config.yaml
norm_eps: 1e-05
parallel_block: false
final_lr_fraction: 0.0
doc_mask: true
Each number is 128 + 32 x the weight over its row's rms, rounded and kept within 0 to 255. Layers, rows and columns count from 0. Numbers have three digits each. The size before them is the row's rms in percent of the matrix's.

# layer 10 MLP down (transposed), 1024x256, rms 0.0431, rows 217-266, columns 192-255
101:143127162170098073109117093104130114128101123140072122110087139132147084154098072126120071116121082173123161202123159071198165146098173098119081118107138160131095115032213153183167105126130171
094:120144149195164108042081092110134126135128153134095165164101131138162085127091118176114168083101173086174171069132138107123094166114088189153170061121123135096145104144131109144089102108117196
105:102106110131145097107117122151128107132154121095101138117159076143139142131088178151142130113130118155150164140132102110110191134128123176098151166165091122091135136085150096125083139082094187
098:173083103069082086139083141075119193103139094152149140141125111119126144079150171090107141114091125157135175144093155132148132206119158119114133139101133099143128093172090160147116141147107084
099:153111153151137152110104130143137112149186166102121146095153089182147097114168108135112165175069140158142132148187087158133166103125090117151089128143124155122127092090190116131141126147126124
100:177133146138148103125145106142156113155167078105124109160145185136174123169086110154121120090147161169132171053066115138171181189143118146123128146104152157173126146097104146147112130149139152
101:144140099108134124128143052134149072082117124124174144155107107130106109127162111192076150115164143137137077131078130122101137107109074099151082137182116128087078176109099096086126112133112128
096:206053153137123097135112157133086071121110166149154106097152166121175148117158120102143171131185136109109098135118105128121084093191160122123168161200064131075115166151105124128132133184159097
104:116126164149076182085109151139204160095116152065174137093138161133100133094102158137105102130103087116140066201119169084147154102149167138176105153155139142145073201110143114135124124096082135
099:095107116129068124099106151113119142102116127141152127134130164107153159035096123154106109149200092145146126093130096090171126080089114106155101144140122141105141185123143145125125147126136121
098:147138067129087101126116174111136165121074067123079099188073128100162129158132084151085124169125113162151102159099144095119168169135141122129118107081149128069102122150174149128131152175142119
102:161193161113087120126139100128124142131049147065157119181105143132171132120122072129131099138164085129048106142122098143066181072120161152128172150132041210086136106057060195121174166124097063
100:079161099156059118093139130084201180167077115130096209092128157082137041084103090108137127152141131142163171110128083133091115178077141073116138092099130157202141198136087090102112118147135120
098:096125129115190122082149143138132110116120133097148159127094122142176108153147149148106178113124151175113153164127144112118131084080148126153194152107142099133153116133113140156092167149175078
100:138076166035131171155143123149215159159130088170141141132124095212181067157123033082097127121108117143127125067084118130156124139146187110060126148094174159141090072157129121126118145089118121
100:116079122158112116129113125219198157156137142198137153176158131139089124174141117101077163089161091139185122159114140097126121079100185152184162150168143118076096102138142146117113107170140120
102:129094163118096076157055189180119173169154131144093116105134103159143089091123123177144102152094107082138117120078183121207153113135097114128112111106174151115112076161093095181074153159092159
099:133111080148145132126083121102157161136183186134118119107183178080192180129124147131131212180139119180194144111156149148048094146130110153142105122092144092171108134087172144197145130177168120
097:123075179092174180127090157134154161094191135149091118172131087102123190142122096177143128114181110116121138110136136095120111129179097128137080119093119146049130112157118141144120095171148170
100:072098121092118107102195175067122135121110182159153119109113120101160091178085084101144118102122110147148149178191083163175076140113208079134115075155074212112156156082112083092104111200152099
095:147135117087077098151126120129166147085119127169104135096146091118194115112140160143078091166077135171130091163086164147164114169166117138141062190079121080118086133162154088104166230081153106
102:129122202109105139135097120154114112104168047091170150073093159138190091117206130077113108147065148156074109143120079153162103120169114133134151137115127144154060111076089103076174094145137110
103:116151120107116106199118179088193147104113102039151135103136094166127100122134091138084118182121135121174098137077128140110122126148142120127136087165148157100088164137114129136102183092163153
098:142137118083166161110133108114137155119191097088114129152086143189137101101107133143109110076192219178141055133184150123137124113166133081127103108127139139120153112100106143174186186078102169
102:161160100130135140108167083169088149163104124186106139160142163079103093144114107108135117176146113152101114107138103150094147140124159149154168223137155090121123164150196175172166093109082116
099:099083159194077126136103138167158077083172106083176107169106141153093121128121147152136151140203094138106159124088098119129140129155150090116116131147144153170159137182139158171116102085119140
101:153134202094138144152172096156112136181128120130160109159134117161097148080085151091127118071137076175142126103139093148142114072147147129105153156142099114138109112124111124171143132142094134
100:160133163132104137180076133153091138161145135139167137152141106096084167048163184147147115146155106105151109155107102160147167082062164080111211146161141181113088101155124146118160087166117122
103:145181128095156135128057123104086126150079194169189119138110102115095108179119085164204095133042116151117122103163214120156141111143108131102142164183165130118136172071061157168158171097161125
102:163140148116113125115128103135144149125099112073097124148184094192157082141163040155118137065116101112109097159110129116178110111115088120150115097103206149113082165071116093168121165122162131
098:126091128089158147097105102114150116165169069131149195133124135104127138124074152149151132118197132132165109111119130130122088163133127069122177108175082085114146123121103092104147073108145066
096:094119120139120166158126118124170164078150095138158161121146149144121124102145152095088171089174123090096069132164107076124145084159147121106065138150045113138130110116092152105092116091136105
104:104138129169144134143137098121066146118130141146114131077154138133105128173123113099174068151085142126181147150116123151089105092133146130157081070127154150142152162134083140146200109101172085
097:123078140090164142115074136122142103103155114114114106153110146135114125151153078139160108097182146102089084131140163132135158116100100057049089139134088073066116119113151127181091133188136104
096:129153114139121125110160134150164108131086090117106141102131165118133183108160183118170127115089110189145125151127077103099118129116153073143075111124115130168117154097133147125099169080107142
100:118150142120129123120133142114160157131112166127130136106109109090107107132049142083063074140178122122103161115089147153099090138098123110156109177159172075031178141112156149143121141116148102
104:152148131108103107101148125158140091150110135123118088107125108089157136173128101119109091115146128063070124104157123129138121141133136126051138091084130111132154117101151132143101144109157117
099:151082084079158127130152122089156135152126077128133144126104137150129127079093123106077126091144145101131130177133092098122114130131095107176106206188173133136157157138150154121123157118096128
104:182147150136115092154130144152128066119133091139013046188158122158128133183118086200171136125174155099127089151110138117100098081111123084116068143098115118178092141140109105193119166109164133
102:126168127119114091179154056101143132135083115191118082116095109140106172129127121174088154162121103144071148186112139057160157100115162097166159033137112101094102124170155086077080119125103091
103:098132098144122148137118118109153167175116086126080141100178155109154121161138095079103141159100118097145198155118194179114131180145127147127126109085139093158131111074141139033133132142115154
104:052134142121077125090154159098176104151131166135115146117120167139148150131093145127068119143137084133137081145181089167139158120124153098099095057157141074153088120125103111085118109107141093
099:147165067076118135083128117113079115155150119128172103064106106102199115123152026068076082128090129106107135094106153147100071153173182108107108110104118124112102134077158097139085169146121086
101:137121153123146115147152167124112114113108105102094117077111138183124066137120121102130155096106122070096163112109123149117111120117069122162118059185171110089130082181173156165148127199176075
103:153130121120175108135152136094172092103139078128122118105116081126115139095124113108122095193064160134147132173149154123112068172161129147080172128116165117181122155101149087157080149157098098
098:134160146176172142089113144162148098145124064135116123053116112126126168052111074060186144103095077117171112121114130115135117163070158128095125155174166106073165141082172120099123111116187127
100:168127144153108148155156136163151113100067127106113166111171145145107140119123110108180147144168176096149150142083112147143115167131141152159113133127159119035157110112134163118195144160148145
101:096165075084147081135151133167061158146146112095115129083087130152125130156139122156133168154117148116092155051153139136156130086118107118086119111169141119162093123100169099131137159100142187
100:129101132169112103035094109138102150123142150137162120095133158138168076085106081160137090123147184156116122173190178125057173078143079151088142152159067157078065093108077129180097150130109169
105:127094164157110130101140120125154149158142153128062113193169112175160123200086117178139139149126126162156111202141167172125189184130146136096100130158125136164039074076110164177126110189133157
# layer 10 MLP up, 1024x256, rms 0.0683, rows 218-267, columns 192-255
093:111125089138129090168101147140113164108058104183157121105171134105162150105139127124148027142152102146102109094090126167164131170133093155173094184138157110168076094164207133113102159196122172
109:160165124182110116094124114110065103186106084137125121103084132074163158148182162121127108152078076120144152101169179188066146145164097167140113119108085083085132123090086134124153152124122139
093:052097142178147142077108112115075085127103117124141104092130135191148120120127092145119145136165136126165116142148115125075073121143149159157188130149103167133168202142166105130191121088136124
096:082213108113181167142152127115116104053111080095105156145137144104144113147082155154102097144115137130150118158105187153190146129132102152113091097098168148132115126165081143158083165108101153
103:162106127084138127093096142150108113092118097069150171128068124145082161112147159173154096119116164156126053035117132129131099129094113133174152109192098142068096163068068091184118148160089103
100:105165152159144065085114092149176177154168138131111096150124175149131101088098176195117157172092153143200119132146118174141107076094116116132085117125117112110113115120175168097163167124090127
096:124144182146105112161138123122109070138121156158100134121165139136129079173104114201172124118107152114104125096170191175148073072123132151129127130170118195109105145127057114090145123158116139
102:106147142111107176085096190103123158072084110105142108135068153079119101121131075142183098192120111162121127168119138114117111157180178166114105118131140176140158203151089170091154132114171128
098:174096182163093089170074141131175138157134098122152090120159116171148147134104087125074107167110090080085109140166141134159110141108092090117185111144170030078084117119066190157160157143099149
095:131100143182159099143137107102136088141119126128127135137112149159115071053112091169120127111130131116085088121113089103103117124099070193142098117146101149075144147172085135109117090153107116
100:124162104171137134141143113109131124162146132130137186122150145132088130120106156119132154116089110069145105136106109117189121123147108084071102137110154034127125169225120151128089119136071160
096:146083116136097150199097162143151125083095133108127060158123205110153151088163124101105030145121116065114189132125137115115135144131157127077132104122145118146116123108128073165101129135129155
096:141128124158170095174109131167151144161128151145144138100124182146141112122092143183105124233148091117162048133098149132123115126075116147161081108141114111132106111139125111132144126117095176
097:154098067102150098146106138123155068159107111081184120105121166075110108135111148185139103163119173136100178131162112153094101088086152124095130191166209073041140112126135094126162067154132093
103:170122164100195099109139143158143103128133140119119141106104173136109156119054153143089125139107134165098112130058107123134179119119128124149147114121100110101125160145077112128143111118081129
097:127081085115077135101098137127136113119159147124151112103092119149128114169096118149094098110142127142127077088090162152116174120123102131132194079141087126179102121092164059160119179088061098
100:173149082168125083054059115045120096120090143126148114101073160163158091154080155184077156180075161102088184097100064130135164152201119163121104151146134119103100094110183107124085183156053126
098:154139098122170122166153143137131120138091125148156082158107137117159168111147195098141123110103115097136103153167115183085066147116158144082138124169137087095133173140147133115163143134104173
102:112159105123084165132139155147110129121173163115132116147086116164111128161186110072116139137103149108150188145140087143129084144108155124110121153103061106152165161092052158183114122123142113
096:156104154135119156104147151123071162143188122066118115132148132177073105143095129110129035154126128096105135063161089150116116096123138096088183107100157171174131154138111118169119107116115210
104:137155106133122147168072127117125105155096126123120114196179168148135173146118116105166149137103148091073117153124155089099139152145118212076115077150146145124120118101085114136107121157139127
103:120126169096125116118002116199165118130149120080195176103131091131170168147178137132145138149139120198183105111110153158134140189131084143155105145202167115112130138125156123083143125091103140
094:118166145191093082134104155142092170161166133118082131095137175111111141108167120093142114115128120122155151101120102137112111060084116099138192149140136118056152184076130202161107164165104149
102:127146197072118120106132189133121120086117144131104143153131186128126137151129162115108132090071142095199106096076153107103140111120104104163120147082090170096147118128119073182163110084141135
104:152114133140101155139105126144128120074089142099092099093119112141156120150117154139193150141118152094119166172091165078093087131083097145147127120128126143135124090112171115132145111077100070
104:208089132132141126166136103145104153097146145090113121131077136170163170118108124150126121190076103098104178146133148114156161122134209149138146104115187115061166163122076135127167171076111106
099:142159155117116080131144110151173136106105104110078109113103157141072124139176182150114153145165124137138071135128104185112173101119104162157085164111097101170083129129097094112117139186163139
106:070168130128126069133127141153119147131111137155121131106102168119126117089088060094117068136143108132108115094106160072124160132136180105114104169090191093168151175139144121088077125099075124
101:115126138136132130140064080127132144117093141129136156145140163105140133159121142178083110127131109168117124183099127123121100126126142133184190157199087121145092160126107141130077119180134141
101:147117139107165140115145161161149132123094128101101113133129081109102119176118117122111102061098139170135167139078108155082116157115115129132081091171155144105104104146110111087175150101101199
095:134137072096122138099106143056177084127134124109170101108133120106116127120145164115114104065135122183158174125140153122134079137102105131133104081138160081103131088103092154103066144099175137
098:142140114138160144137135102128076140135165167181113108144096137131090078133117179110123120183104096146117149146132085112112138115171134150148131142153163121101151100139116156106124145102152129
097:110100120136125098139097123086121126149129098158129066099061092127127149133096121170186132099114153176184130114037137111148136134186104118151125086129135121072135169171086070197081123120130123
100:126142135156096086067067146074092167143141163089140129168071108096172157140131122113143126179148111156074125123119183143156127174119145093081083121130108149174117149167092213204132179115099124
099:145128138161131085144100149133084122123116119118158182031118160136118116102132105115099127083149079163133056134106153096131143128126128149082113153136088114150124192110128132136193125085144123
102:069109088136128095156122111064151094108192123125135110053107116092134205176085139069109136163101141177148080109146108174145119141149156154099121080163154098129140108145166135087183104104108174
096:112110091074178153181120153185168103105132094132116160094116136132130083123134111137132128142140109141160138107114121089186050079113113117102119154085106135156152138141117132120124197142091123
104:161094117149147116140145123123128115096136062121180112156143121168113089143132115174100045128175144132123077144113152156117149165076153137123189108144109153183143143099151069130156200171167193
100:120128089127119144154136155151119097064158145147078177104066115101114130146135160143065093122063167137140132093082067101125062157167163160205119096116146134119109189126072174122169128156154166
106:141141098110184102149131138133083115097128105138187144119154153107187083197140127127115114121074153133104139129125164150084085122103102171135185167117098096172153125085155157134133070155112127
102:105144103128078186166142187105111107140111113078188126081130086119083093119107161085125130109126083133185159061112141138097102138083159159187136153126162106163134112151102153190177157103114132
099:113146183152105127182094115099129072157095181081133108133119114109109085130151124214120105132091095140105166148176144152051151116074083112118131107124173092078158139116153098150144143150165140
102:115123096118135105155144150125128117119158148097123090135107089137138155114188217099132104170110128142148140110160193151084123148111169158135078133105140137130070205136130089132120143102057100
104:129130137090137095121128106106175172122156154136053220119121198135146129105118148089147138136134107129112111074150100167160132146109183116138159165165109113141107128134071118135162158126133156
096:110078100158116097122160078150192153109138123111105069119131115131080099100117164178101085092145138088136094185133142090126109089164159161144132122123156159152060120095146097142188085131079168
101:091087181124145173152088155133107138171111133143078087164184119122087149121047084103150156152100146154145145138103151094106099116152163176144167130133114087115145157138112131205102120102100073
103:181092120072164125120117126167131104136202130107169202101108149165188133118141115122183106135107131094188177095071237100146191133174073137117111136142132155101177124124139168143093152144083145
098:105147165130096151086140106144147113151163133150117158117157074119138070155124127129130108132092102085159162102126135162150167119114150122129117161146232114140168180070160173110148152171131079
101:170125120136107123114120198117135101083157075116197141106054121142171160128059131115122110109160089116122134155073172126147102077128184132136028114047146138145118125123146115162126131112093182
099:142173104202113138174131183186086042093128110124072159127094232140132065129109112117134158177104160127124132124155123082081100142156096176092135159144143130126132090169108135117120150170199121